config.toml
num_hidden_layers = 9
hidden_size = 128
num_attention_heads = 2
num_key_value_heads = 2
head_dim = 64
intermediate_size = 512
vocab_size = 8192
hidden_act = "tanh_gelu"
norm = "rmsnorm"
norm_place = "pre"
norm_eps = 1e-05
positions = "rope"
rope_theta = 10000.0
rope_fraction = 1.0
qk_norm = false
attn_scale = 0.125
bias = "none"
tie_word_embeddings = false
parallel_block = false
init = "normal"
init_std_qkv = 0.045
init_std_o = 0.0558
init_std_up = 0.0643
init_std_down = 0.0643
optimizer = "soap_variant"
learning_rate = 0.00828
weight_decay = 0.0
lr_head = 0.00894
max_grad_norm = 1.0
warmup_steps = 200
schedule = "wsd"
decay_fraction = 1.0
decay_shape = "sqrt"
final_lr_fraction = 0.0
batch_tokens = 32768
max_seq_len = 128
doc_mask = true
train_tokens = 91510000
max_steps = 2793
dataset = "wikipedia_en"
Each number is 500 + 50 x the weight over its row's rms, rounded and kept within 0 to 999. Layers, rows and columns count from 0. Numbers have three digits each. The size before them is the row's rms in percent of the matrix's.

# layer 3 MLP up, 512x128, rms 0.0644, rows 384-438, columns 0-127
120:480507562514521474559505523518551590457520410415393486506436555449619486436524452538513472492410425498386562456524539547464581535519475445511633408491514533543445531536556483547491468548531505518518538471429487497521570477455424515556429526409492561471470547559418494510479488504571458505493545388504448458415506465460510500517418482488501585459465410483471437567437497505450485426508
102:490504491506576563520554563527408435476597551440564531552526427416481489480390546387477569456480538493459447535557480538522508467531504514475437428488530482500468533440532444558509501477387603506522442517510458508498444447410508597420495540468444437508485483494581459558557465523519615461448571574481580425530514567517577491568494526535445583533453547466538469477470558497576486468472
106:467612413514577455520545446370561504430491475456531504496429467431459429456559492518502573486498570456608439496506496558507514557520486421457538569489552565503488440440500461496476569525516528586475568457507471507620540481459433547544618484393507493519556552465468503466478588517568516467465498479578526496457433548523474487553468504516413498529488462400549529480514526499539558374510
101:470541533524598562607579526433505631561582450530456542548535574547578447441508458530447536483488453473554516551480455475563443537430433561452505524483520522561517541548475456581474472527418515463516587516506609430496496505529507578521501499485470449511452501563440572485445464564528450432492555469504528484481495446533434490492501394447438556524504527508580472485505458482549334544555
101:582516482432453564523476482401527609516542494462492489557451537528488549462476482537567425529543532527482486555451456574553555552463498454534479400442467437522550502549564469443617506570383502456401481496484423482469535473490509549599452508543495521483495454479528477477446529545508585534537526495461598457494412514483561506582501447413501466443483519461479455531445447532510640509371
087:504581555544459460532600440470469526516544485566470521396331543535523504485593597536443429472553469592421466500559475461414481516473447527519528467552524486464555531455598479449464576446530499529570537451462488495529623586484481548485512516445553461436481484499459545514562495461475557483545540571563542452506531578557503471455445446471505446364433485519500444505526484516455490507531
105:478510524482478455456584491449425463583468515591554419453438468501396536467496521533439588567369451573511464470603478469446490533477513467472531485386466421522545551549569491469437522582493474448596521470499450465462520526577417509546527511422445476424477511529497505551539483544430546577523547530437531418495464465416605506458446486541582512420459545531504557483510511496517488452543
095:569468574394485538607537553492606498498467473495455502481442542532475534541572590401504495490518453513498574438501451539539558537528530528525461507518564540513567432459481398560548498390575444440565409456555408480512471462444536473478517473492539603537432547442505477506510462527432484512495572458432511581576531510525529564472476437623532510598453499525535513517471499567439496477563
116:487368492512490487605454574491531575488531468524454404524521470555484380526412453431501534541451549511514427505573484537524409561428489490506461459429492505562475513541474508555587501474589563493533490502567464497415572519457462548462460556461463521463527448430573430533490428470584545454488593468490445474561452496504582523540384474480532514463504495535516483487564529521608584448443
110:415488538534443513539418531508522521541487567411579471580545503558442491564483519492502431439452428464555571450435482532631453499466542497552581416486437490453519484507421343545518549460531509504458492415506628476466526580475402527505478583507490473470530489556521528521486522459429528490557542413589532492513495544511511493554501483572433494469462507441453430573536443498577446516509
109:460492461523451488606499555530401598583488538461536470572550432364527461438467457522510567516467521544492539559542474517480503516469543404478524569544498575483483569396543422543410531517388514528521477518449510432514508502565484516590518528476495470515470413441545498524476562513583486536563577557520567510547583493493499429536508470560523467544506557503485557526427558476442373542437
091:500466544414499441498571571510502521499473596475532516549507494532569430510446543528529414467474501467570512569456515467521448537493492442498515506508508547472504434496487347555493488466484464459561462507523479423510566465467486457448569543475522481680370473552513447502471391577532528544411441582561521480420479569488500513613411453482547523434498522557478494435505567513502518520429
098:416515473441500504508458500517475385430501570430475453554533535451512503584535506525540422496436539544474469543455514468486528619456544506494594467374460548512535482591466485448538539571565367563565565550477446510543417514473460556489509420435579444507506530487439556487452511537466561466471428566423462473502478486533513523567525571471605456497558518469563535434518476484590477474440
102:508553537542530516634483416442535511628396544464562421564468447579416508543538471537471493587515497534531559456507519465469454532471517523441450460475506527490424515516432515469556595469409413567496514507513427520468428391509489509435502467475472545472555437495496530469468557465494500564532417505511496612501531521411431440515501418455471606525575471457521559526460463469415473487511
096:512556427474562515481510389379416497451493503528456526552429414490487450527414540520515495420519576521550442492464523497454413499470539481551441491524510545528469618506448446506446487429517439426446373454472464530531540486544487461504554502470557407553509510505497479455445562425533501476495553569414518540519510417433517463436570459473533451531489562442410480438484492520632565552483
097:534429507536471519470593441566570608505553461445490481526434555505594378450519442555418558542475465478467451424598530535404464536463446609443531502558573450482558479553488511437520529504551405451571523424491570519545491528518503529566469535485468498475546480459597504455527507402514501530513536580480540524496546547537516441455469515472445552479486542510546415469459468542484472408400
102:446385458460517511497505538472511619501546608451491553455548500513564455551526593517487422518481558608454493492483511513506496464505543555482530448507482557476477527473539460495400533446366512488463461471509569418514485455562473538537524576538460454518441499557517486521555547612537575453532363530573476526468551405493498349533423456512499535557526492517442445450540518500485490531435
098:467422520530528502538528528431501572454473593490521452542490547440491422490461530415585532460499505447503463549506475506496457490516482495490500415580450546586502427550511495483508565488504553503492478484492577506569459481582469464533537441495564580589444512582495533509503469550508541472417513479606549586360512498482457522405567556529565408508610474596445492518555506537581613528557
103:475421443428469575541557424518566496464425555550485493465585520448492524471564451632550495535468490605477510463480535521563546542466531448473517608496521452452548501496510481522480504579475453527501588496454482438482611536458497471439483537441440474553430516509594503437577502491461495496512573456506529433526443475478536547584538413526448446442569433492610508525552430476602451554560
098:484484512508544417495421456534447519504417404453519490444431476510610436531653470483565469531534491454354494460497575465507481534499509555611518587446558515524465442479427518451547532594498499447532438521446496521479471418463459554572434524528480581512489542561513532470457558409566458481466452456472577449456503499496566504506463523453450511572522495524509645457466469490497475533503
096:425413569448494526581421452498448431463548578540474559488533468547534595610474516510490461538485516613470472462539555546497431465453576454501514520499566500437544440567481448485541506391432380499571518547462403430532530557435487494467483505502495485547511387479466575501519482524504611464498523435526489537511472505545543552536498413469452499568480452488561527507521457634452519462466
100:441469471470526536533507488590510487472508518454403499464468528445457437533554522391488467481428456518439502476467429441634560606581545619505466531509434535511565537495482507591476548548458547585490471499524453499503561566540429436392475494476474500426555447432529463405515547444532468555510474491479427525516512478601488419496514526512478517564422559530478488496553488389515599537533
108:514591542573409502537525504467526382592391489589525534466442510494447498541524515548517471440495502392520567456410467522405516434403447515497449503492442427476463504525487451457490549526495574583477481478534548490575423506510516479413467601518388412520410468518474494492455465425477514522518471472482471463475460549537497527512576438561555466564557466552416520512560478459564586486476
094:526446470546530528503521471582610437509466529509469475467543457527460456510526498488445511516519505429480461433521488524522597476387533550413494466427451450407505438464485518487450586549584511546403500531498483474565441414487423547563556516554514382504516562452488515486628451467540488644429530525540499555529409456510576532501544477538515522515485407520447469462459466561485530402538
107:471496467522543459483524564530504551522492465498496426443561495483563477547472430552472494574503374511493552526563514479516499500553513424448503492427488534514528483431425587486570572508481487521401409549574479534540486527517501535527466398511481515472573451488524463309465449468493435563459475467491503409512546403492467495427541529507318537451544525542509466532449583508501445454466
088:450601496515418477441577413547525479511537460499483502512493472466506373465522519500504587512375460564532518481508494489440622471450448523518495427449460460427510469454496546536468490549499491609499607456572423437539513475387518566531514510503568579517453453530543454468455532443463525487545530509550560566495517604448582392537531483525539571555489504439506538509487444500511398443510
102:558484465487464548490491621541509516425535474451489551598510529575643488445614595414497497485479498486480448455501454535548472465444383427456574529448493486539425513529567454501479486539454417538498467452456537504547461526501531511539527501465473575534484417436577543612472519520503493432489508537492554598535597511506541430453533447512465528503564435547454469505491480483641559503516
094:526449507470472471471481475521445547488366584408478611500473550551430391534442483502490522438508523549530516541495494527477380472486505488502505543595462513502507505536587454565515571497511449481591442559482598453498540501474590507565517491476440545440546524507558445463543379428411491511463557549513414451553483466550497416584459529453481519450489465512508497519556413537626532520515
093:494482530524531508597528471637453489503418579544473396467486496481522588524485462567524536538515508452571543378574532412411449521537467576515586488494452518467586629445505529522527541481509491448432496506535493497474466466465510517464453437426473470522553488438420511501547548475519508527456605436570531503534546420407404466410395534531531477539525491536562465490490456506522532482556
096:495503438508467455469492585500489493468458548416389600530493426602528574484478412460505519501452549496441505472545432579514570521495599529481548425466449464601506502553446490566495576550485521433393522402467526404532504480519426561428523495524438505546588455500547490525474547441408541457539417487499431463397474430432552472522494460412508559486431500462473525494523456488484492513527
098:458436543411562587531510565461494479532496470399459454478441386442481564517474498503535519488439527513490481417401471466497505518572476484464502497437401491447448438555606509502418494511577429504463439516477474452481383524566419459496494597555433386510597536532502526497517553523521547426578584401491527548494456513560461447455462514556522441448514456488551492440477462559517531480507
101:483503474482459505522398486527500526521501547486529572504511492406558469547597466410442509570476451502603505491549499528536374464521491551594539573452507546493492584466516455547495468423540531467438524483405396518479534429549460494460437579466482507613423493458487510575533434436571485455573496418416564492538482525473647402463522496464467521541501474548570491519494511523504516421505
101:464479470462511388507530495525454551545424469506546435588594522586497449533457531503476481532514407459446490341561520653448483471484420516528523484458427452525465500451453488480421561446546438487549426472562517553598501419460510581533582603475533483527504556476508464535468519562591568502420498548506446519400513469429475493446512437495515527508545496507509523546508490480446562493514
104:549496490463484457609446464537544533438571477496400518459412458499472457558509482509518504551531447492452548512506458535484576480486464531492458526461559561465433454508433586556508453558478538449497470447502518459535569495504509492526356504533564579479501523517475516380528534561522555587406594487436615588481566458541465492591489415531438501523500502453486545452620486440574571518530
105:475548403499560484562443405522383558488480463543530530459588536457527403580504515475509457536427515532491430468582591463503468540427497546497526439521548491437560535483434426552529484506378516460637435579471547512495565486484413516457552509508483520560523551550504529500575489581510501452405554492529397494485480564482505448597440522496540540527517439487500477588553481502464472458548
095:461499549457496422542514464516512537420559493594476536482492480510462520501499573477459532523542496596331479560546495590447529380402510541535488521508524423449477385560449521530479528478479515479444477512570527452447506472624485522460588425484497550539533471437577578537539530454529522507484606525459464423511544546438537471468469401480431449538496507555599470426545469529525516487497
111:510489559525474509524555465400472463490589612484534494536468611549520482472486524551633455442536520463521459485510519451526478478565555488468521530481498524490542539534487425542585555540524513563494491420544532480499483460415537520546519414446481453471490465320491512525485504495474512496409475495435412419418490497500537456502519501483564535596450536582414555394541479475538487594398
088:449440431426452533514528530477531396562472529450503344463525539558405490421490433566519483544586532532498567513455456485461430540520536481477471512491537524452479512504488456432456455528460562595536450482410462475466448467466552578574438463486450468463498527549604448427507451491444504508426532505492553577495503422566512498437512449602454496554542481459396401528541459423479474509446
104:522570521519614562528455511528487524465473567552525519559495459472402543518446578367535496550433560511509546574560448475533500409429387505513510504543474561528518524500455465568454540539477482439517485469507511529530495519511493534573372511473474478519446455484484565440564541327558514582530587432491499478484485486593481541413556492527554517459518523480568462473555409410500530502496
097:532498468498482484467495477551518631482468561460517419477581506441466442500485543470589526571483472519452526509569557527472566495437452469466487528521466389463521542419406549474464564422577507524484555421503538467584359438464472516431472513440518557425517481506578539577448505444549488452502547471491511507417525496538429439540527410506441524511497465484413559548449478491470407374508
098:526370489467523453524449455478495489438462502516427581482528434554564564514573577497608439559492421500513561451579551459376515383467446487537566436438488532457533540531398495524482500475536478436576495467548580531444437503535533423469462491445413483566485489493560532555477449506505537585484561508501448504510583496527471385445477463507500570545490536540567472528422443567476484478492
105:541479540571430497567544453454496576544441619478530567494506531595501536535520537535462443499533514543528518513476466530413427383499479546480495492550440457458581512473417460485535519516489437528420448484546376509453500495467495516490498591550493483507517496520581493516471536475565537524537540451540387409553418388476570522425506511410583487573521480468494529501525537461558390489387
096:472594440523505437447499546481565546488489482561545456444505522522502410494503434572625433483519556437528482436547480461579559526519565556506488508448471423559495378480498514518569509464469436560433525543526466508545488459516500531433481499487427458450485489584401513434491432541429510461489544510399483428434595560557498516435485389596483575599459503459437495488429464465444483514514
104:486514509507520485441455453483449388552400525509505445434510565524429466457465505417434588490436557426494449437529579463434438527484419531559556467519527514415544618541498511455546578476472575524458485512457533535602400520483539552483583563550512522530536435347513478444434462545498526468482499506408516478481562444526514450535523523441519588511426481486495456507525568458445512528440
099:513474537536541562534513439557524431510428436460444514478506537556491557570542470475593450590523507451542570608581511605522406543467554468412474545445522541443514384468456510452445549514450521499501497472438484473532540500447455627448511502518546500488569548562494594476413518505487462500500401425462535510461588465522511529457457433455422538474505570406582474521477465488542550445546
093:428485455489501557562501477444425563524418466455479497517569487599471485494501489514434551451455548537440449565516563513515501525458546553448496514496465493457595487380446575394488496567612540475398398458547592506501490468424492521478484438474449459478451528408507518422538483484556495416430502546514521467492408557454476392452548541465462459508542586443440505522467518489579574513546
105:512531576515450483474535344474496476557437486609472421442490551520582447565531494596560451520491380381463511510521496449565548497488491468466534539422533488567476559445455422537557444463533495445543526542478540498514502524460490471481444524412362456520535496518507496488566548499581507464499562521437508549510467478490513479428473474507349473565594419446493506483524483484547503507574
088:394535534531536572514613544572457425552474518518551444557439567469538462540568454510552523431556426426502505444441427466476574498512542399560624524579478463471655497442434590540544530499488507525432476535462490520497578540529487515542501480532501544491517485553494474491497485503471477472537490495508521606551533579433544560490464528561478535504556481542440480500383465582475562513574
100:474430566541496540575526419434488519524483536431575507550446469502472536484519482519494461448566560489517447548430559539575470564459445470421525503580458514574512431514483464515559541476531497461460469507488568496608588432605396458482470502465525390550566505556535461608534533401569412466475485427484570528609512503533571496506457561517530504457495531501430427481525558454586459518473
107:486556497562553515533562488494470454508504505495494372527470499429577447519459500567509445489484553463536575484519492387497575486550424415452562464548503586474555539513479424562527555420549459479399583508547494405548474466449510445430517590540552483497369497509526449502476556559540545536420496499468512615561504543516588506527499472481444498527499516422566482566509541520557418598521
097:467520552597562460492557545482460432588487528467440497530484531611481383454587482485444479430474474536509491452604523582435510608430457540606570558555542518533433459429526572528451415460515552443602524508481448425502426539482467579502462519513554448558505543534512482528484410512506458489503508457481473460445410511508517480488486466475497463541503461584480425564425446542465446455448
103:499484524505476467454497568522448481483521481438431451452506582401553456522536413490535527428496480520428404537576563511529504502559522485645381552502516553498516433496518598584519468524403455469577464406524525564421460481524453479432474502459482524557559515501487465462459504475532511506482451444543438555442529461541516470438500524428486377483564455420582418575522468457440444529541
110:586512623548509407478405506439491448413477480522536472486548576459474533586463495508535469438473458394422495406515479486499543413461517567518532480397447544509509504420502537540446543486506545479561455496519442478474533490440459513539476545385453510455570532469469526457491470545422517488470518496397524586490506461416572480465445431512517547434514522540511597493511502386593575558533
100:487484463503430459510628511436519433532538456451504451546427501437576422491502503440570491599493499562479532457497489441481442477573581504499506486490579506523433576573499481456394563563529502430588468560594500437465417568459415517518495521543451535561492561470481566566483451417563537451518573509453490535539494489524501476512390468542461522460564487468412561446424511519528400505547
107:536456488503561564519494403507516504562467493506520486552542521477580454483491437567474501540578466640579473469464436505462421530554461550564495533510554487536494552406479609492429486473458484501511465451539486539599517502471464607417495497442607539496408485452561467490599534497424416521524457489548478599538526477494447456408504396531455561506568483536508451468509528542592474422498
# layer 3 MLP down (transposed), 512x128, rms 0.0642, rows 384-437, columns 0-127
114:445595623543505553521509559460566504477549507543401484491459544511425547503435512570572476411501522627476522484488546461588507519500424521444509407468500522571570503512584564545591446496553591475486548419518509484498560509561502458513471511548548402445518481522502510551501588529495446448525481573509384493444502526482530369421482537501484480434520430454490434565573498525502495493503
117:468533449404519442507504563463395442510581528489481499456570442511486485569500630524502473404515566499620468461464528588436551511507419516520390508475500542510488416463523491409464538427507499472498535488566499448504497544422608533582534441575535521524459500472480512557505508421492482498586521486518436469496443599509581510527469465498532425512472546493592599610464487440499530459487
106:431553405570401519573466525576461506570507548544493486421560544453586502514466452564546521498510479436470458503514431554560487558471541481480489448521557529360564531470482515430401497519555438583537509423444527508485425459520460471542562490407572442497493401549497493395525488501494433475543431444458538523494582479466471440576546526516504582461490551469477594486484409502562540514479
102:568441457471578566415497366526554575456485489440545506520509500578465381453538449463527509473492584548480513476497481502605573460515509529521486496402597505464502536509499594529572445510474480544472520518499504504425534507543573451527534521567576502596477479503561561467532524404401489532476479387552502580537568452490481546609508447488453516486450490446474486480439438531381509493481
109:488492565546443582456381465516369526493497547544597484509467526524504582553508556482499449502524526530461434473459422457515566477480515523636480497541440498461503469568530444494418517449606501533433421440463454485559558509540513394544594470508574563520454530386511577513523470466527580503458476456483454533564451535463449438459504493522533455387495532458564591528520462517471501455495
084:515607466486556502532585528536491534574508511522505422598519537531489581523395461400561611531421549486552543478551493510456556466544458450424411513546526483559501555420565425538492482517419520463441377475482465531449591457471447478426513570483505488525478484497537462462650536504491487540480500434493438475510574521489547523534469558524480442513472452518406494531553587557472554541518
104:554485495547589508443562535515505480477534502593574535485541470497584576394442443540481496516410549532445616610512521462478531554433543537493490519462474476502565459534577454496486460443484453429443460500505515559474476625483627395419464482525432525487542529493531482421540495533461574511424497522475503553558565529507460495575504605520471510553443496533584508509496532574559600525499
099:502443554535564477478473476482490557524524588563572578561471478480349508478468498433480595515501526499413504442493437501468532579565524556534475433616506504546491504379551469435477481501481504446529480519507499550590520548414505468518500482501447523484513511395498548551543555447611591495509432521574459570516449484557502487477502445442420453455492537570467510390530433608509500564508
126:433566527531533538463576619448530579468511590491527526525551585520510380577479491412544477483477493406493588496502489448504487427506394521467464472555462548459542444478533478577383568543474557528484465533511559520509539478509510534459447406516482550456498468474525471449495517514463567516431424396482525475459412514456481567569505483517536363513527461447453521474593530552547563546467
103:478503542558496473455585533517457470461481451485528513410487515531483434546556431479482463431425521474522460435491477521521463563461608631508449483496483461495473481466526515469515574523614432531596546461424542478457494438540500528516525480472471527511399544508401582492565470475486450503473484428413506519671569450522412526531503445568523556466505566405475434440443469520467467589514
111:501489456522514480468462528505494522531447512541503421458536491535511404494497421541487467444538539473414589428482470509470511511501419486551440468504503499512443482447471469504544366516613457455559459537467482501443478402466512474534541486528530483538528431487451463575586610476473457514475503664560592540470449463534537398602616454450452457507551503499436517591589473482507465455548
101:506598516491494496480557550526514539437486427507512570509534545515573519492467471459480432545529526491478537499387524530384462545511392528526397413545526464510485546452567563502568449573545504454426448507451509471510519554506491521505450438472520404539542609474457473525546479584479421530467512400478465450518459418447481520544428458494462451468518424490636458481486512435630499591512
104:441486486499472417479519504489458379552576461484473568511471500470534418542459476541539548447438508542586486513474521490535513562508555551486482477430497516478478455427473422495544516510494474516476533457452466571561418453487491471411441493542534511429532474552563568542387532543462417665558520608498528597426434460520455479532503481432372516497473474497475538534465575492432388513519
113:524468479510532514502538598473521498631513518450527548413521499503541499524476526431483469464464561412511490536501576505515547471401473500546450520472533619567483534492542536578439485546538420461470527508447531474435520507493479461531483379468476485496499536508542467508437482461490439574568548535493437486488483575459479501515398589462506490533458340531490569487562471374542447426647
106:605537567498551410521476537436469456528502450529395527490503514545554449573494558454553543498484426438501488535578539479527472512539466429539489469452487516499572576542479526490465455566563493458539471442495400579470489517523546450639491489574518471527588523460583463481503485497366462461482615495560419455516570602465454429516495488480484584486420558574472506544461503547441440492532
106:555460475524489450466498435468484474458430504488473516483524542533471601578428445531503511584518537440492574489499628462484537506417437514506478389428447619591494581500497453467510565571510517536525458512437546520542451479539562530444509567534498443533519420504412440441455590543380438540451474480616446531439446416486503443505458552562551477450510482467565491557464493476498521473554
110:438447485511531583536489487425483421399454494455484561536507558483540566500571514481410532495524513589537463514466557470541509518529514448605489553492527587502516530509575476469468544465499535411437529550538483493473487601473533502507568524488484528619411558444531406446598490507440411526578531535497526511548516360534361489508490414544519535456553481525556474501472516540464411439466
092:504443557500528500565489498460457452564508409456515554423559576541503364508555515513415473443429570549520472513512506495537432479478528535457484462544523493489450471560515524592603493530505582567547469560510569481414560519482517514478467511415496516415465593590358457528491455607479526505439473425527558483435494524454517502545552497515520403440467467451579520542518397472539512485436
099:536613491463388508556560501492487434470478449488449502495476498612512509502466499528560459519578618505502477486528529454470494532536608497573498629531489458460521503487505454587519542458398506450514594499574501485450450505592551496472413467496447481534484522472466494600441453517460559452548520510474536411468486466521532394502450504509487480403507579385469397488525512472459417540424
103:570422494444589490532518424456527388496606585493532518541496575529500600496474489492533486571496479576597474446601623462469540585444504486469506498549468549510570555519438516513532490455476472427594566548566501501400583424444534516427520425481465514536505509495534584501507490547467505495528509481506484492577443468506516550484525557534515464463543488508537430471590504538510624484607
095:573428525439532486451501430526471536503541603511498505532575572543525503566370509603516592461491460444501443514530505407485480511532429611528415521493495523555452449463517566530521610526460512551579561492461479533582527534445503517469572466564482454453595482521515478516506576470458540349521489512614460433508557500521505463572488535496579509465478504574496493449538554571509514559489
104:515456467540515439514527486595561476544464549467463484625485395501516504473524454429475382569494454474426540594562539567604540562448567416398523460529554496487440531550531518519435507529484445527517509486479437507511592499578463515551506464441489499488509515497437492474536521561509436548559481560453537552461526551504581432487448464484454542513556465367555373522554500583555535486496
095:486521528488481551535522463525501517493476539548540485458458454511454497502452543503571443602566494591479478432599507411528551479425474469471507520536588518464434544456558528504612552555450486529526634525443487450566444394576464549535489479505432530451521442548485538552541528409516448572574552494421487544496477478565532491562460511479494518571442442516485471627623512522512418585512
094:531504408539502503514505397552504471629482528473486460538500525495478501456479559461520556594558499498392375454514479487510554531405461528541491457459413401513532510552449460428496524453549487483455569558496405609432499482438358543412493477470501463431441492508443454448509479510468466583517524539501552539503472522615527595473495535529564530472470418495476559558485436538495526545482
095:519519481543512539499506556571434432438415514479514536546479525578458576541534491473503514462562467458521482368450479512456511409466481500585452505492456485531511401472501509433526597476421518449469383505489394452533539443435469433462497508537490501487539513624403470549506485541557450527429453470538523525546496385573538557509522414532474569514536576541563545453574560537434486578527
087:467464597513542421539515542442451530568354531523478555539487504538406529514479471466513420464512496474403503542445556483408495563541476428485524532601470491494471503524446538565419450450465513541503459574470572424664449528499507394492479499481494520455510579475478546497498498454488486456455493471469421473487463531444458570438511541511521501457541543514597419374470429503448487567458
108:415485496474505569544511482558555523493465440515520590530515516604522512431513561471533566487537428608461473506546634431502448379565619443499479514473500493428540503544524474519463453582493553542548442496513461447454464511498623454464599416569551513519496537512484533515529494586479446529491458485532550521461462536446578532522533474488554525514571526490548560457560425631425508472509
096:602520505531523509526490534522510510514511464443502409480421485442537436436465509397587518493491536492473568493553507543534497525547477479580404498487469576423543522502478529491444573513470529596446536483583601475524449474587390568402452507505428482539616548440523479465465527541451427462547489451464498506556533599536479443467522429509518405495453527485578513491446423426504442411563
095:461413575522547438487492547537560497563537529526596554460561372576433489572568521422472482451474526547513466466468532542425609464501497487538497520507441557512606470470491531534490474532474532507433399451516518474513537503521558434542513464403501531517448623480549508387506529486614503474453487433415553521521471489546546566469465481426470413478547449592510571507533465501557438463529
093:468479506487520469493498475487442526481618476566430490498463475570450539545493359464527510483443520507509574480459499559519450470556441450501490481417386452493413601528555386468530485480473483432466497507562578454489459472527419405512550553575522537461547469507425487456416546441547454528490498470508469479479471457467511599438501458452547542519551461461351605480447521486397467517485
102:422614569460522495432585460419527461509561475504530567556497531516488550545453503474478444510432560441518454444457477519503642554568567509502488467495532499414537461548527538503492445466531398511485533602436514544519544513481566401545553488519462497558513522529400523493448545571576536500573508391501506432504434458419570579515518576542503482449534558556512573495434501533503401520532
107:521454519483455347560446425463515496491478490449548502534479590494499426541436412505515521524483501463508558502474520417458462503555443537587423458488558593431499565487411434606433536466575533467461531494467481477466576450433470475478395521478463455471423558565466515475519444593436391438468611529460492530411541457519462529514529489485430498519453474523481448452534495505430532522571
105:431466420490549510498507494472557551526563429465561447410568432442526510493537537418574511483532458497535468405477492537414410502556429533531514523408449456525464462462448499465498511468535441440443515430522568418496495492492502431504552437507511515465561437522479444493570536412504406468495562504459557428416475445582469515491441472549573424433449527514439565559525574448597477398546
104:480383520556615552551502483511512499393537409499539473493563484454464589588554451565503477537541506514526547554515487547499627547545468506400471507532466515535493463582445478496466450504588480563502485403549467526473500400572504532499555532463476467554515522536589531476455494416392544600546458493464612524484471464498546464503498557441553478448396497566508515435442560502484546475496
092:444449560418483487432482516498475509544573396558432471480467503434521465590593548475494454581423485478457461456439497538502442577441481613338514559480563495535460468567436569533482523503501474475517513637480448432494466490500491500487513485568588528581480441468553511489533521504475526528441515496534387536511536484454426519455480543567531592536469559496500484590521539477440443420502
101:451548535443396470460428406507544479480422549538546461558494531508481588544417503504495537472473502555603539439550514482451492466428525495418572490635401549531496539468451435538568481526477522583507487604506525479462409550439539478502502585371437521502503533513518535508565548495545451477526417500434538491558452503570462541472481472447531437455563433472490575451486505479547575433537
106:513535466453480469500458601587554455467468523450502521568587447490497502576485553440457569506453547576490400481485454582466565542571543467493413393404523480548526503473542537490503501479502480477541539499399443558474527557527409565499583542459495485434546450550516591511516433374531513513451469475563473492581434467440518582544551442535510535479468457540473459590486387476467557470518
091:567546419531501417532572495497539469448526488398499413522380520471469529484499503482533489623496569472454554383512474470588527422455516439506533514443447490541439562467495430479498467535480595490541504468599515475406513460495460532568380474505481450498451553447528568460502469507559522453523542610519530435539431524473528547490424510531499479574541451384463410541509487450531549478450
110:415520568444572495493531488437426483387551497588460409489483454537484416492482504470488482486561456442559517560473561517480565478529507321490466504442519506458497488547518494512536461495487597520497533397584480446532492478427415501461549396493495493419525502539502498523593588500530482589520522530477495404547501513556474368577448559525499535550529520429592533542522517448496510544511
099:478437554506494493594585500443473549357440552615485529520483555554566469540516439451521488562509488462423450528434475537425504446556481516602441477446519443430559510491533541489472453551480506418577518514499478505526497517509450545615553386508531593452470420591507542549526485509511483442540547490515523540527373445491436633439436470484453534530470503471446506508443519476499501525469
080:465544523463522555613476538465534420386513513562581536488437413543451489562502579498556477513485538563518514505569539591517573449516537590549532477475415552425568454553532487509502494431510490413458439436471489501475482584440466518491509499435506491494514575450463490491547506482584544454463443474561541615443440528462487489568539487618528494378479502446543377437504515499452521543514
098:482492448501522479554551492553511413436516510536530561495553478475464470459516545472505538411451555607538553458601494463483524465494480449553562501481609434512533492496389533513468486531575572521498418536468509461492423515459578487514564422449436425483521443547609472508549531386432597477430486511455489512540589416523501528508565481551475464481527378488513536567560437451524461478607
102:571537457483488464430502464604549579418486462464480551528498516542436460458491484521542435462506536474462579520484574555504557517536480461510527390449511483449513495490474470480448604435523479491450520404524515520447506506536510535536504526436388434483484405603468437367420514522553546453514564413517415454496569451616585489436527414490527541468462532574526497511443485464544495464416
104:380569585503503471453579485430513543397598454441499427509466460551498497473494580399485494465522467558591470399490560565507505554482453492522524495497468524527492470379527544464502529463438504547550396635645525480506573417469554459474475513511435523460502432543415500509539560514456473495469597518540442492465423529495456488504483498476486515456493569504512548539407460525535474527506
106:466481480499496425507496488507520534457529468607490638550605516484448555454526535518484500487456511390534537562476449557503498553468524428416505430524578527453478411499482462511458576392477460567406590583533527523529577479479546486461532442464507504490489406584473499492491478513473449474547502548512573510571424506459415551490487567525486496508386377627494510559486455454483525465495
107:548562468511548495522590583526473423513562497500430580408594557527513491560475469457486402466503496452497456496442456591566456565508478573447502542554471451558529458487457490371536537498589555553496488530527450475490513625510566488468480493487592459453525480583521451553429450509495481449478431430494490547504497491533463442614488499500513456472497412465403528498564468463536380423531
101:488469548476455514606604475474598493549546453542420473493546535495538491490543493461533468384520424487467561431544646536515552551468505560478451470533541578487498420509567507460507498517490527440427495489503554507501472557508534456468581486555563446470500516444573469461449389551471600518534501612460427557496571522536404378476486518484566543548517511467522501442492503469403452511441
079:554385570497525560509495454451478456498507620496440484487551533542454528570432440459527491452527442418496532517510523482448452461529414470486454518504484569652448455457432532469521581441511511499516494589587483523461411467490541594552555531575434524533454539532417607593516488536413628491485497514474470555520468476465541521537514508465532475505551506495546481593474430569519568481458
086:586582539622555439478449506515470543495489475488484424455524468526495463520531503487517462428555534485487408445443510417507479469476465576504563535516497516572611434500461449477489487422588560527495487462521534611520530571524441574532473524547502433451616655468573421502495521500535419418512532469431467502454520540439478484539460434561506492569494522601509390472539475491488486507449
097:486421425531507508508466438515522403624587523529415496495470524490427570533437565489500515541522554404398549472551536419618453575455433520485486456557483588531434535458464529491542492475472435602483503505567528506437494550513577456512509463595448528513516518474611497483479484487495518448484497556555477505551428567461528523483579466511543510550510470421489512538611524512601448433566
108:435447486542486490536411512573509531540415505560501471552548563519399578532542456528448617539445491525511425577564524515475537424530529441508508558507437539467609423482604593557517483483544470520536485538516490506461492573619557424400542529462549578533572499486505476592543516458395456562486465509512525433512489476520446479549449473482434505434519414473523528465579470459470523567514
096:446495438548529502449451500492577483458480470519542443473468464552468549473485508593497513595520575473448452513563507538528436414509517572545467535456442456453573561459552486500520477573542473422495519505509437477476433510402463478590507422536512527407585473444480541567531582513380443445534558509487500529602480606522446483554564537520583530610558473427452532479496546494554584525428
101:503553496518458519399555516483465439508548465622495503503464537503480492486557485506485543455588496584585420559463491441543465489380527591490502453478500416470458541473503514526474450478469483469522507460547582483532427486566518586502528462576545568543529565449522504432431502492596534431616528508581512476513406453540433422390493498457440407455465502521513550589536480542504449567422
106:606492502533507499468573526465560530541481486397469517522551544493536475635520446525455582530515484439530492487474489482423538495540484481534507529476610480552471512481546504569514462425569510506504470375500406558575528420485431478494401458489558479494463593437494457480481521488489480529468543517517451378453518613495503570471482588436523459537605469524569502519519515534432486485344